Part of a small language model's weights.
Size: 16 layers, width 448, 7 heads of 64 (1 for keys and values), MLP 2688 GELU, vocabulary 32000, 74.6M parameters.
Each number is 128 + 32 x the weight over the matrix's rms, rounded and kept within 0 to 255. Layers, rows and columns count from 0. Numbers have three digits each.

# layer 11 MLP up, 2688x448, rms 0.0423, rows 1953-2074, columns 224-279
160219139208149127114129099132181140166170100136117134112167104094150127134214132130152135105144131153140108134127090135130111137122073151133092167146094079090145119112
147191123083089080141103118076119136135162129107129117097187170149100126086145097071120145151124153122076091125161144076142115091083080149164089056129160190150106122114
145148095145136180107206123080124160141139098132183170116171159157098120095183117118110121126175128099140094113163076141181134100151166146110097158155182134131156129150
156100089103164079142194085127140093168129141109176167118174165113134171167153115073103123145071144133067110090106125078192151149105128119137125071143126155163098158131
049114149172151142108185133113091102182096114182122084144129121096159180044110171158084139142173095131123141165112119166114120135148130132139126188156137155133093177115
081090092127121138179092141191104133157088139175131183084135223127108149165102122075132148165078097112140124161099122180126126158102121124170153157137044189147175130138
152146145136140162175093154086127184117125172157105144142142113119104189131136097086116152191141111156172120102061162176142124163063101135115144132083101133124153176155
114060162134136098112126106144085126126118165128121167148134142166138142136113127137098092156109146183078143144097164062113141186113114127132158129124159122071163188095
097125137124149126139148099093114148137196122208154192059152108100132133121177153091114139116097159122110170136136169135175115159077162134076133122173119118162140149128
119100153148134129134169140138094135134111139083160111147100180177121149118151121116110047149169125120113129122143095163093152144063067098165177149098164172148123155131
130159100166047161126155116121100112093094120091210118073185119123167188119117171190123118164120134086099145142148147108130084142062103168143140133110162164098124137152
119172189160136154124139148118112120150158159138156120094128107129106119154189083123109124095155113081096135139123121112154023123142094142128180179076172125110192083159
090105195154176130086072072140163074097142138137122090116143122114108131119134142172124125084148097084100163176089092188168150077075149135118158201125184131122148106159
092157148138128196112109104118094086143129094091178104091188145158128146126071121122116103102145120075118137092093192099130143130115070137160149189168089196176089089114
136099116146145116129159139115112123143156161162138142141137142137131126135119106152146130153160126108104158136136136151115132135115089132126145141121164154157112152150
089066107148125131113123121161199077095045104130132120147153115095161149083163153127180117074111118171116163111094159198104080151108115146128112165155098189112101164128
133130169154110164128177120118126103145174138101125181140152094196171148179090158119122122088160090070085123089121143085114108160095166135162127167092055184125106125118
130112155069140124076184131096072091120105109121100158102169146099155110141061153107175109125189074126097124180084141172130125136138097148176115144141183196198145136176
143042126191161120126114108115117158101124117128140121043079126145087092114105114144130125106092215147131163124115141156141168099131080181084175118131126090134107101164
111087157173123115126157128108061117136091182133123109115157090119123138115158103128129106112198077109121164147162119130098135091118107145198150101136103121158128123122
108178118116134094114119164092165125122116182115201155160086176225084121196202088137088091146188090079182208164134141081097200185104118171144167103161166177233127121132
087165147138161161049144087132115133158099143147174156099114121145134143082076120179126124077157119114078150159172096138130147095159101119105143098140124127094091133176
160149138176089110117087120154079126175110183170160132142109156178134157173142115151103157081145097079123183148092124165114140133155103138116158120071077112145151147117
164150120109169173121110111129143151125148135123181131111187136125162041103151124098114116155183141149052162111143111161083123138084112132160099052168072164129091126150
116098098145093161164147191140106151084132166147113161138108117106172046151131135118139135185172078077108089128118125097151104084071100181117141069173097189151115131127
153110133114088129163135171078145141156165142166180102127136070126172130174127106129092142176106173131122122130120176069135117134142133114138116161123184125107122153073
144146119124074152151151133148137127150166160182193148125139174131054102116126101180164135141145098087128097117144153110122165170068123160116134109116116093153135134184
136091156174199150131099095129176077111087193115132133151171149104093112098109073137158100170124151172163155137186081172122088112132080134154145123138081073140071108188
102127147151100146141150065172120073120159178126148152139145110191140137152133124121171128139155150095110138126143215160158161241074109125133112095062158148116083183116
130143132146144110092134141137116134216164152117180135125176071174111157128134107098153144119196120146117154162128139148147094155101084165151119120107118147157089131163
198109134131121102125115130094135177138126136142089115092143143180115143081126109143120171138112185134051129129135149075185084116105085111133164138140151161134140154106
106128063128172167156150128151109105113193182082112173123123131115136167093138154104083157122098136111123101120200119118190129118096093103070119093149105229226094155154
150162117155103149111155131124180133164134065106117103169134108142162133143238157135098146104152157184145139141165081167127167099135082164146130243059112118155107122104
150066088114140171070064106115097156133148182206159150123132088173117106140124149200129145128145093098139162146160160186170118047137120151129170144109123118160142160119
134192176136162102093215161122151097216174187115137137060117142212101154108167125187163096121154112143147165177128192133129090113129136136142115131105123098115209161178
129153157104154075144136169137173168131151140169117092112145112123182076076126126091117158173136152128162129152137143172104148168123096146169131075172168136195117194179
157101094113117128135109091162125145122136126152156168140165163075088156146159111173149180150170193107097174122139102162137189094086136161138165151058164175198161092073
096049127162154107148085108122128051121116133145149164112093139141169218159133078128198087132138094169116133159145132121145132138116135152112139086126139166202099126173
151137181134123094128124113120180108105127104177226114142139142147092085157129168135111111127130162158180078115151134111123143090082145134118166225145119126104155127165
132146114191124132090113148110124116136178149103139112109180152132086081115138128153190102138185113128135166174196091148128135191044114127117141056141149165087095177210
137194189131136103115154117116187173124118105170178112114177135121118141135137131181115133116155161101117135148136146133145124085143156146103189149117177126115111161156
088096135163180112079171129100103155117118097191156102147150144156142090177144116107088119120105093128128129131103119138110114133144121130158114081137123148118133244142
146070122087122133158156146127209127099175103103125142084108127107122086126148107161105128108150106125107128113115132102097137127120094178143129116134152089106170142175
127150185084144154063113146084115159136160141110098128126112170149133141144190113103133114171168063111066133146128134113184112148149100150077142151124136104136138102141
112097155154083104085127155119158108129167036148141151163125164101105211129113096142145208171096106109108139121153089110147131123118132142137126127106127141169169187111
128064111111136133155117194153165127149198117153113164133115095112093114100131097132130102157168117109137183149130128149110131112126113147151146105121105125076107161134
073113125126118129158123139115138196161093116124176159174101122143116163132179107133152195176162167182119113132147079139125122101113094174116121141081076089170162117171
076161122190149150112092133140175058097077150076113135125105134124120120078117079139168126157128109127104131139115112147126109124159136135154144107069084122082112172182
181100134127185182094123114159123157128068161194160089137151140174126104148145141139106169117102136149129157099097163189150136134158133158151165089116107125144086144086
119120097102137146047142108122137089161117131104127146072149137133140156123159133133080117134161152131065151124100125131107151134131127159133131150110130121131139144119
094116130109110121127162079146111112135151099145175127144123129131224145106107133146099064097180072136062203107097145104157087103063096103127164167121111136162122151159
154133104138072114127078152068115120134131154143175153136152111167142174116114152117150140063116123099102126125168192077181085100092110161114149103001100144180136126108
163142146116224130097134135131127101121117103106146143183134140127118186114109149098100162173123126121133172129178136087132102148114134126131189121139165178074111150131
106143108147123139151068148160109146130134222131135144139177158165113136143115112140152142156135112118154100179224168107130122057098141178120172108169117117149142141145
117082175103162117081158142114120148160128153112161108164144158187155086141061134135099193158120116100146183115112121153086149092111122116155193106125150187144092151124
204078150194132174061090111093151129124141108160163171117123165102110179106134087083113128170130149118107209151121115151166149020105143142146189141111109090148120125073
109169151122084117084158113128154107139135122168189135121157105136107114108100160209140141137149169120179131182126133234103166105166105130100140139106152093101162186129
144116102170136158127133112098077186119103111135157142156184157112126149165162122101090153105165077147106163200160140141122120085129118120094143130085123148127165123069
130109154097145151140230125147193098115123145180152102162153113056194159091089138146114117152171100120071128113118129160119178126112101111119148149120130145084143112145
093118085170036110142067123131090134149175141106123175097125123142121075155166110168185147075129139038116148080106159109131089143093062116124174076138151126072142085153
170158101190128127093126090119146095223103100101185154097156150141101114079100130147120129124175160112129143112167141108133115085097097134098129135113111101110119112144
123079138183141098142129153162149101174088203166196196136133086121174149185133112139135173117172146102163154203123117187132103101123101149101138121073075125118133139076
148147116133124104108189149104161141102188113097197149113147171140131108149067156176177112198174167159107163103111173158149149116098095127205131081122206148137115159157
103061218140143193081082133141141060130059116134110151074145069160165145093086150198138113073083061059035138190123115104166147140075160139098103139144166172085172116182
153123105183166139112115121132150144161156209150139147156113119128150117133124119100133052138149091158125120146196156107139120175074081152133146148117145160103130130133
110141152117138108151195137139121102184163123162164105128158154122141037157167124105091118092127095149099116153129179101186098131071084142094133160107150122086133125117
110155154085068097112105135064137116106134127096076094163181104170125111064139117209132134156136136159145160173087084127097131110122104193139130123065118166169166137139
174127094117076132190162159090162139146126095181163117146198172173070082133146084167066153154129121146120167121149118143138122087083136144172158148100121191095141081132
109093065177100145155091145121195128139102054125137114118123172133130143071111142111195110180150120134103162213111109163112147151034113151100156089098148189081149170074
081165117151119180088155121138147106159117121169166156156121118100143136134172157097154092116110159180081150078175119078183161166082117130116114115100120196088102114129
142114138173129148143131143110112104150072092167146124094126156114149183141090142120111116118173120091132103145172104102138131135097135152116132210129187163065144103104
148190127175094171163104120127158136148157183104131141149145135196154092196168074098153165210109181123123120106175161117173092171146122163149166137109112088086143137165
119134104126163189148075178123141110101112082137115149108104207068145105137106058205130144119173136143153146131093138162109112150092141133124131096112152144053076154163
173158110153129098129169167136098151128148126096123177186073131164168135119109144094153128132137173112119124246131122087109110136068125153163166043094126161113143112168
030092178124207092141058090133086139129198107122126143156182170131142098165085148092155077215135098138123127096117121127146085157148101151149199142104141146184155141149
129146167163150105127173176167145147123106152147113100130096159136165182135133092092079129117153124094159149119087109135149159112097159122168163163121088142149156175138
093131137162155167113166158112171091112108176122147073124136188103163125127121052135109136161139149126101155124106155155156148184142142148141153182112155150087104175090
112157106175161101154108140115049112109095185119206111070068093145097110179134110151107151166119176162112102126122168166121130244117158169127176102129078115207173136125
110161110163136103129107101150128098170132085090116127087135143115130112103058142182175084137085156123084079105158126128135089196074134140079090102109163111136133143187
176161129134106083096177050073148175164065096176170149101165158117158197140107128139114125192134153147102132129108125141116185195130119128108144129099179125103117115137
187123097116180115152119135151138151119157115211124137118126151124189102129112107150135176069116165103109156087183096124146113191097106103115121119101149122145123160160
144156122165124100131084128149170127118076092100141147127119129185162176177130094119180155182177085073137168143129125125175188179131132138088128109124113081100142072160
139119068105140126116096152131124113151111127080101114115144102127164105199137116147155146135150153165155159135152122139127080151155097155084139118119060135108118162147
144134133137141075098177126166141079115116108144146110091138104120199118123151137102105116091120129037124149172139179116127137044160124136099154101135091129175155156148
121070084107131105126165134143137121146161139175123126122141121141146137138108101139127106132166104113105127145171163144125127124129110125132124153103156144151102162138
095152159181092175141107122138165132115139142125168154107103144137182142073140153094142143104082158139145121116149135126167126130093137137130153162102129145111100138148
125139139058108085098062161142132185103138140112104166135143095176078101176081046152194132164122105164141156134137107156211148083122142141089116095160100098159109139181
082088098094100176139176105150158059111167138159145130148130106118193101143148050125118134170141156106126158142104121203140134119176128145177116151071109133147164201116
129130138141157178125140131107158163148201094114142100106079148115122090095100101111052179103121130128108106121159164168116159112117146112119113182080090122132085159146
108190125145107169158112162138121144157165120105124136196157193177170069124200121144131164090102142102102117126112188076132110107113080160132101065105108156140090124143
150067127138181101124111175138179129109080194152127161085104155080166127114117132147126071095129132026082138189135061145139063084075141143122119049130177114159108176172
121120137153168083117159092088139102092117138201131157076162117098103129087072111121102065117149103110095129170100096117148119098139126140135142137112162120148085150178
110158087131132093131176122119132160119150199143092108122127111202177118137103138168113087170125122138151126118079150125178058142146088145097133187127083101191142191152
070137180145138182101136143136168157126115140116151084141116127189114177152120101125142112156111191084121157130127162117202113091136123121131116092046141134156080111208
183082132140118146098168159131159095132149113158105124111136108145111166156106097161116099116133139128088203159091183166149123112151113138136148139132161145114088162138
099201162106119118106182090122145137134111152196127145140159139094122105132168095166101109168149097141080162103118150168126133134077093123186124158144131114147067149169
149081108170184142066193108099130177203105155119154177092173186184136100187120130115158172146135104150074133142094143157127161090146102166085106123121094128177120212189
165090111145171141180087200142129166132099078149104129101112140125108078138102100167146117140102115181139159098158154083136147141119128109090157103151189140212157155152
167170171210102127067091154105130159122177140155142104162100080174159187089151081191181101137100068115122141135045095152192142164038159143117163148086103125161118136169
160103118092102147112139081123171078184132097098117107090128104186106130118139154173108167110149186067107142180059180149143138191153106141099064153068069116143095124145
147112117126101181105160168099089105123121159121105091141160132172182172117095118150068113092112095157144158145128071163210066144112100126136131135139147130119116153127
125119118107136225186130109124101157189136112154123132114160100104167113117134145169128132131141127142125189099079153151195159140120137164157150159138108108101140156126
192076145102110130103178145131127061143142141115139110138203111094104126180102132148098085135132127099122172136126131127158110091129080153170149145131117181106129176128
103121124141143135117123128135105150193108132125107206127188151146153134143122127203145126137165089115148151159196117140138121141108085133107154097098106124142130140178
110163094149131111163114095136087082189139067145128158066160154121144154113143144143155123105153127170120137168096114134127121070067153111084068099169170187114131120174
159096157117161124134194099153111122136156178138061143157165097128162136142146183102177159106090130138169143164135139091131128065129110103153147142130100157127104130143
105091139140220154091139112138069139163151162155141169094162127144125142196115153146132144132206115122097214121116140126142138122156128131141116151150110146138145170120
122088132134156135179075122140121118145138147101182161108132091180217090136126124104060122111111131110074127168123124136157089108110139149093108117100182073096136152087
130147104165152158097100105097096130119098104090162176047112141151056132153117128189140085089143187094136152138111092100113187098124106130157218092129133143153098174103
048094121094101138129093106096104111095077120147074148159136114147160084123179110193094143142195126079139157152130100136147133086109133140141133168131173131138087127078
148108131105101109102168138127087145161132161122142149144135154124156113159103159106137182156136108160160178166103148104106129081096116152051125082177087125168151118148
138100166144187154149130118085215101138134105138107143139153124088106135168112059135120135136118114120102151157130104101146129096133135153099141175153159126117138099123
115173113120153134119165138119153148162101162153123174150096116171167143077072127110143128123050098148102117133136126164212095114100171135082168184099093166154105145112
130081140131185118146144143126064127099167176088198146152092065165138160100072159153050126131133158143089110164161127130123135096116134182160143092101153121119111191120
043170103178127155137186157138112145156158154098118114128097173121104123141187088149158144120091091109097107145140117115071116104121167142140181065068122159123164132109
098163093119100114145116137107141156145160121093178170111096146158093162148077070131104139144155085133118134185125165091140137107118113108133100131150137106094128094106
133076067167180148149163088121101090201081146193155128090133125079143149091145155084082132112162147077090130164181141148111175161111171105124048131098098138155067074148
159164107143083082083234121130149153148119121168140123134133133148136116123172127117100127115124160107093120141106152144118069120111174171113118136138164176178058129160
146098167124092115114102149129105074171117107121106193074140176132117165108066098090130129077101123134076127136084091080172106144128143142068100129121110143139170136142
092118087177159126069154136138095137175117148150213120116150181159138129110063128126094133135203084161141118145168095147061189122126117125136172101158155126121074114157
115130152168083177079071143101099169111149119115115150107140123112170148120130126109185157153106039112095108111111135106158133088117135144121164093149071180168126173142
129156123163166120080146092113178076109207114129106137101109130120129127148154115161154083156124179146111173151152163115100159121137100148123181124135168113087131160104
# layer 11 MLP down (transposed), 2688x448, rms 0.0355, rows 1953-2074, columns 224-279
059103106151128101147110127172080102084072100137142198102108106130174121096085134094147173175151098109166166094113090132174151122163193106150141092151102138178137167146
100112119188098175119139154071113117146115147150122112140123177100109138162147116068083150083205131136105179173151112129135045108130107143096216107158103108050132138108
133106159096107148128129186127094118145116120184106089101103119130132109141051141074129106135111140116148108126136086119128142132121114181125123168139064125124182132151
079094233108134163057116097143116171144101179106126146194085126156127138084110149098180155116098149087113101157122113122145123105112162092142053127099114141140165150099
119094109112137143091138102138179094111084136141150089097088128145125101131131128131122134102146117141129169126109142106144164071160109156093140108117103101161118114137
146153218100144117111142128115152130123255103130118188098129106166129034118130113137179143096124130095114030089143151122124081128160144179167106109128157113135139120132
114077171123118098105166144149117103188103089117155106078108170112145134125072148183052125111098126115085173209131154102141118102125151134169084130128132127145118169096
122156142154140102124136168133158119145094113127139088130128087125104098133132106169153132124150091118156100089128102174141093102147120158139108129138115141174154117072
144139193144173139089134116149155100118127146119147140084146161105079161145080180161205178184102132165139153147176107076108106136110113063180113149086110148112200151163
121132147152138123135113128166069078082132146128165168088133113123127117118083140126074143117149171099082115139152154101139130148133115121105105116186027148130111100110
177113099113168099161145134112147052113206154163184135163141152160059119116174114141087172111114134117098107162139116091145155181170167176152106130139120127129152135098
115172112088082111136152153157130086170141125132138087096104139093147140098116144146127121138149160105109128129160127121114172124156112120109101072144131113149145123111
139162092095109138177100188123076137089119196131111165076129113098108159190166145092100133111137107162123099144143098136141142110082189149091130118104113146112096098108
110112145125084153133165102074184166101085107141107097093169154098126168182165075167142150167148129176114125149162154169144049149150166133162140077131185122141100176078
126108115121174151135148183117129110142158140195144123114150173178154105147139072171150157176179131107100161159139139157172116129083086142127146130104135189145108146171
132147140117087156141137152136103127147133164157083133154180158186106123152107120131135124165124119113094137176119105100128130185137196112142150150147123134164203121090
128154176133141127147099182101141158109150073217153114140149149186082116086183099194173152162165080183164175168119118148102096131149116138082139124147131152094091119124
106076140104134074125093101088126136159179127169095119122118201156172116144152134131145085139149116082199133198111153110143177096173115150146169082134134106089129108118
087154143154037177136153158140116099170054093127135139115149127123183114096111133148093124144142104120095071149107102129087128130163194082122119148123144114088121158156
154147108113157174140131171153108092095114103128166120101115144083129121111112152108168130157115162135129169166136152154117151128127152137098113151171107137136137104140
118125138105118164108193124059060162119130131159192072160141147138129172212125113140147125088079082112077200031142109170161146138134135224122082128108121080153135079108
154071081104132144158124187124138127170106076118087103105139147095098159119172133122073098149118147151100126119116141115138109131084094183205092145136078113123130105097
137114178128143105162094153071102150148110072089148105113125071130126149076110130094127063081156143142188118140131150096112138131154187201220116104128135115118194135111
170113105070113097134099179139107133147151110165096126107126116119115176137105122103087071072138068141162065133072135128149101124139118159116103102135154135135122122130
095170130117139134129122169123158147102152120139147125145077097139172155117140160068166169063124121076125100094089099150163107196143132154117145183126120094109131140105
089115160092121139097139130116118141092091146111081141145154122094063128151118208105140064109150034126094198161124183180146103132109106208090199101089128156190082106202
133125064110158168110107131142089099113155141122150155143168100146112116101137134058139134127117150096116108115130130144138152091138130118115148168117135144135133117125
094130147129103126114115128145156169118144118139128161101128083136140142096121176114120117101178148077172130158118101120119148109123140117129096121129070084107164149149
125053187128139150180099134097087113119172202130082122153094089138115072120128164160100167147133108092158096107116155077032200113132097147131116120117065069067112160133
137046141138145171121160192121093083215174142155117126127158173181162126136143011123164193122228116150118224104154159110129098086066047103050134162137121168140172165117
137130128067068087094095166151100137104103168079159138087111156080160155149108182071163118097166131056121158103134161084110145129158169167165150125128152152142158142140
164130150155114079095130114064163127155119077163110090137085127185121107132125051169095121127114104121109141129082152098120142116133140154195160203097137086079140064071
102140141130115114162108087108133096104120125136113101101119152151091080165087089154097117130131120134114081177077153103113118143132158138156149110106189169132132115137
113095180126140159126056193137152174137130145131119101159111099133140119133149129121147160089156155070119098160129103073178095072118161160091149094100086121144113151112
110067113147140103097114139090116123095137100163114123208170068170144125067087083146130107156076069160111154100151133110119140151125144135114175125081150177139102105119
129146197134068145117109172077173131167081091134183159125092121064152151212160079136137120154135174054091119124108142118106115095165155120075141114075116107151163086196
119109126090150113084167081095141159117146127099103100133132108138135108215075110149112096172127121153147017130120072108112122143220082203146107124101156039148091155133
156133153106088064162116110124174161134123167100173126115178165085145103125167169126213099078071108150156069145128172165160145104065060138168142126117157161122142103176
101154125144068182128164132127042188121127156087079152119123101107150141130099151147108120160176140155090187179102118105143124097134111083141134093151174099116159080105
123155137101131119145113134085137119105128169191101141092165113129133137141103164114137099169061157122143129138104100166106171129126137140144135119110100130141136102137
122065071116141144124125103085123111145164157126078105168140118146150141175134086100106111144113143138133095102128125133147143144137125166102139097096083159115137171124
145087081105122099164093140135144136090105126060137130121138132136166176167118121100116140118138150101133088164158113166093149144144172165138140194132135120110062125109
149145108136118091108107124069110106132104148121120152137109116121145146138096138108114154127169092140138098176155153172157108126214160122165116196164130118118121118102
127107088130059115144153084209120123107134159132111128154153109141112104125137164118102129134122178152111156163140185155082138210168122112168091149137135099055056159088
159142119131092150124145134110139146145113163135089094169087100119075082116126084131065092170129136077081123136130125155163120149124052039150141120081156145134160074141
164178172167105155118126087140101117177134137068096107154145168193155195106106165098131145097136109164108075144095161084141142173064117142100114167135178103175129144102
106082218130158073131104162085214135111105105107138173122114145131130080107088095112138063103173074200153200160126066108142129135087077148175095093151111161116156143180
094106103065106122124145137103090144174102097172163118169149126129135101176129184116047120128170154102131098104140098126128171156138101147145133088137133146143121131061
128065115146170154146129157126116174160135142111185114136155127133168155126108201131134124103128163129165113139155177125099092166111117136152109119151149150107131160095
111158148125087184125079119166146098160090124083121107117153117068109124131126122126125157114143125115104125094161065125124162172088129155118103102106120108112167113135
149095145130184101087139141088125159117125098119051156106120200152095126147154109082118140126133159112197096214137165124115103129165062123124120107118156130123115086103
109098131188105154122148156145110124141107096119103131179098161127169122187174159170189197158141016173091160146118154175133221148116157073169120114135137136158109143097
109183149076123155108097168163069144110148153157102081075105106100106132070125096144127087154155113080114152116125130118174083073149150197144126097169158099155108113144
130038058190106072121169144143151116069129120159170101068107101123141184073122113122135172142133102125074142117112121146153153102130140130119094135138096103113122225105
108122110146096062143113131162120113150089075089112153082098160135124141073143112125168104147133154144133111208113140142123165128144162120102106176152079087114128141134
183151171097145072141135101097153118155119138142118106096105130102127082034103100105116171133094130143121112166108155086065126174148109113080095150139183105148125170126
083131173117130120208167145118097154130155145074091129133074144105145110141109088180119143095109151137146143103113115090150128081118168129168142141070145190093107117164
176112182079061182109081149144117081124125114087102143102137119122113159104065164128128126107151156157173136117090123173121102188139066177152129182103135095159153137134
099156138140130101109059191137125172129098122141102167164131138180066102147118101123152140162062144158172173127142120117172114108171136115129126147155062141131122136120
163099156082112126122090129094145108079141135125073145126178171151070186115053123060095117168115151111130148140173156126099110172150175117154090090165209142160156151052
152116128093128125129173086185124149074131122178096078192107124143145135146156115088148128118130094142153129159112163151107142111126140165110143144118141133112170176149
144137178072145131110120103098136154082103089124102098115138186153170090087151098148152060118083141086183168149098148104167174136088136149185155145171171199090098122157
110128128098090120155125090110103111086123172156162136146146164083123178085186093126029166151174137106148126191095109147122098135199170118167085104137151149138107106065
110193024102132062148170122107115149154106190172029153079054107078073111193175129081139101033182127138151125173077068142097070114145145157221115104075146174110128177149
170102140197109124091123117152153171151135137138071174134102090148159181110122182086077092095111116119125079153193195144137161175178112109091118159126146123046113157105
107069188148161193115083129155110148100122131101101115117122125151122177084113119106153149183144153116174149160163107157115138115109167143085159138122102140109112145135
199087104148143118108116065126080123139129169130110145143065101195063126181069122117078108154118132025102129090151150069096125100142160134116186181128180089120108109174
138123065156131092173143145127103163111130125093201161085144205126145122118093155126170161154089142075161181111070115079122153113124129150173129161062160137119116161151
088098093137127065148097240178108106136109088094113106148129143134175101123125069135130118208090183161092138161127133131060147150163107114152128124152138142136103091135
066089120149116071103114121088184146152092202148097195100097106083138140091099160124058133129120136098177121189106110105091157119153183178137085098105097088081109129115
139093185112119138184095093107137139115113151085104110183088093097128103119147125134172140056141109140149141155120108119118112098117123193070106086139093150159172152188
126064097093178083108090144165107128135112092150125102105154109128125130099094193121106086091126152139120103094079101135125101136117124052081105080106126190143087183164
083078125100145119133185089151129147124073114145144120145118085150181161144135090127157133138117100105133161149183119163131114123122127118073112130114128119154081095117
140132147126129117135184127180072159126130185142109159077113106138105090099165090148100076061146108133142167072200118124150106129074143037098098101219202191204150089091
194166131100134124135163137091080137198099077106202114085167095119169159101147150203110112104104147119113200113113158078138135035118139153151086182154093122093069114072
137156101117193124122155113116085104138124111123186136093129141091103120124125121092123141132192115084162134161116164144123113142133152123188179091120144163121097105118
139163132148141088125123121162103155121158118128115084162097100124137137137159140113142167150091123096166122100136173087150130117097164161079163112094112134140140115121
134131126128149174082136129189143112129165112082148077158141169160103128149052144101139104186101185131202088106118129128100127223203127157151165123132146066168139084151
139100178110101118082140157123109122099116147131129161173084129126048110135096172087097112126133149115144089093070133128157127081109091133160122143082144139072148137100
087094107077147143157096179200112069133186197097065118133130129107152116094103117109163153096126088097177098105133131127119065116098124129121173115153151166139145154130
073107143096098091080123157119108128121104159121114146126116151133128156140110090120116150109121095096129125148109140144156144090135142155125144099185135129072131148074
140109116144100122144135177194100078108183164161097141085145128126138163130112149137183146169146188127089173123138116145153099076076085133103134107092153174116078166120
151166104166181174190129134124152126152082051109137176096097110167120143077129178150156143172122134105136104116144127113084164135130125118165176145132154187137140055140
116107181108143159136095142160089112167104159157082145136151153159115098141132143169180129157158086167138119124119123110162097165083175138200112130120131159137114116142
121097107120170140126155201123140113145162143190140130097163156159138120147137061180148145162188131103086170155153155164179116121072092140135149116099145183143109162179
110112098095124106115133174124122152145128116092088108152122133128093135166146122159142109122176136155124141151125132122121109145131134145106093076132150104114150193120
138139123155131148093213126107148136216132113127105176054129095126158191113111134110086099102172117085101153157083139110141113160109148132180123132092190163079135119097
071184110133133183108115168150158123154134101091095090125021109168100118152144128117119102085146129129055145102146096141135034154113116101130165124123172156103201185130
085132126114123091139112146154122146118112149133135121136102113127127152164123165101132099114142134143112136152153149131148114145158135133126138096147146138120142126097
113093099128170099136094187178167153100088165061164160139099129059127167138132118102082188065127103112063029173104114114141217168126156155114159094069186158141153114061
172150113078095151154084181118193127124139128168149064094143128163118107165189092138188142125103131160160121085130221134143090119107114107141189135091154132144137189096
132155110106095166146138184139135120148092148117106101128108153135125127116097155160106134147107125081172135108075134116139126215138125076147103134117079121104130107090
061101186133159161143114147155105085077104154098120087116089096098195135136091134085182124144175159104153106108147141104068065141150093156125171094122184145161093140096
133107118140179131123157103132100097098095060084132139109140115098133159129150110083169062129112059085130077097144071117057192123112120209131182119121133148154123126114
122162148136132121126111159076081127121148135086172092134127153153142129153181183148074184141116177105155120164148074103087134139108157152129087134122112120126163136142
155105085090127153123097185130159095179134115104146144136101089141159126131122121073107135157182177121134141117105152094135102123158175170129107113113154161085146114128
107103148103066096192090151101135146128166110138101202172164143155137086069125071106137141103121151159105130096099075160080075111089116171084072089093109173156220130164
172142153117114088102160115158111150125096119095109182088136069170159128114152187083092133172162137101167094127152165169082088157190198105137114188091129111037098139099
150170158120106088113143134100073072130143136108143169169113116127198111126169068157140110045158068126112134176146101140157119110166156152120118150225116149169129144144
113166203110052140121103172189131164121113140136151079074090132143144139118123116116116082177095094121147148114133155099162134109113131154157171147121112165135111113140
122104124143073106177106135098098103103157139140094106131115116167161098138193120183119112177138140086111127127095122069118099110132113178181118157136150113099124119109
130154191116139080156145212095109110078088125142126116134042068169207050138138088098117176089097128125133148143139157126031082025148163158120114081052146114074102166100
113150103151150132129089140177123142119145089142164151139082126136102120113172165164160150105151129141150116166098161102127154111147156106168118149127127104131129060128
185172145133107076100142109114149134073158160157136115141132102206162175118155147109117079187125135121113121096106170150102080164150119160150144123140109112105142138108
130057163094036175085126115103149166106139192113124125173098178105119126152096141132123105159115139129172118110115119081106129150159093162170157134123091120114124169096
158144123148099058128075218111188132130145075135131185106160138137125154108166153170071156107137100085126142148130089149108134182130133121138126118168171081120110133136
122127136092092089146103152159122110130135131096147116091109094125149151137128127102121108127148186112133119182137097175118122162126150101105138133136071149115123130116
198073138116145182123153116117096099092126123130107169168129093098156084152131112164105151097100126124168179157175195138102137137129134161141137144129083100100130163116
150141129177114067207140181094158143130058153131130154161177156109135169169070056092119117188164143184126244194129100114075175162058148255108081090156121148107187138132
096131160072071125129142156162135163081151137135135136157128042154098135057120209125139116142103123135123098156188141192177146100136143142139161159086072122106147188134
089163082102226173094132175165155136118093136071120104159092136057075122130116134131135154056123105067065190062141080102138117111134149075105098141112079097139200117103
169143099156067075106156175155077120114174146117129146069088118130166110135139128136121126157112115109152177136102091154141173165125108146152137072121099095141107163137
137143103159113139102172119178139090101082095101090150177170143101197112126132160098083129077183121089142139094104176105082153124134159112140098128108132101128090117087
140162162082141133092152063106142088121102126138078104109122174114126102166153204141129119140143098099133085131085163137151129141149091143198093169098127103098087063146
147078155139127085134089129078116152127127121195090159150111150107137132117162143143137068117123142130084142119166110104173126095133119152100112177130152107141168111140
135094129129136106185130146125138128101110126162080116065104134131114124071144137136112144120142114145150143088147139165140119110119163128146110153104151082096123136124
102057155119162122129162144190161118121135159101126096131057105115104150111147184162012140129122114150131152123117172127099166050109157145165186114092115131101135101108
116084196155164179064116113121163167136082145137140106140134189144171172154136145128166098144208105076158089135164101084079138091070096139154122117160110156093134220072
135150119133091146121127150164146149151073096117167080169094089118126130135145142135133125176106047198126099055178156102137190080129107126126108150085156118142134144129
136164088187107107185149120172142165153132127109126129135145095183203145127187165111134121139134109093134146162137174121114160124188141134167117122101124141106125151141
100203142133084157182143125057126115071095137118039122107118077158132153179153131147128091061139150140097126121154192202164015131108106129134097082157200130129116095096
142128135138127105128118132136131122143098137103126083088125098150134106134111161095124146075137098113138090114117133162143130081154136107154133127107158126098154118089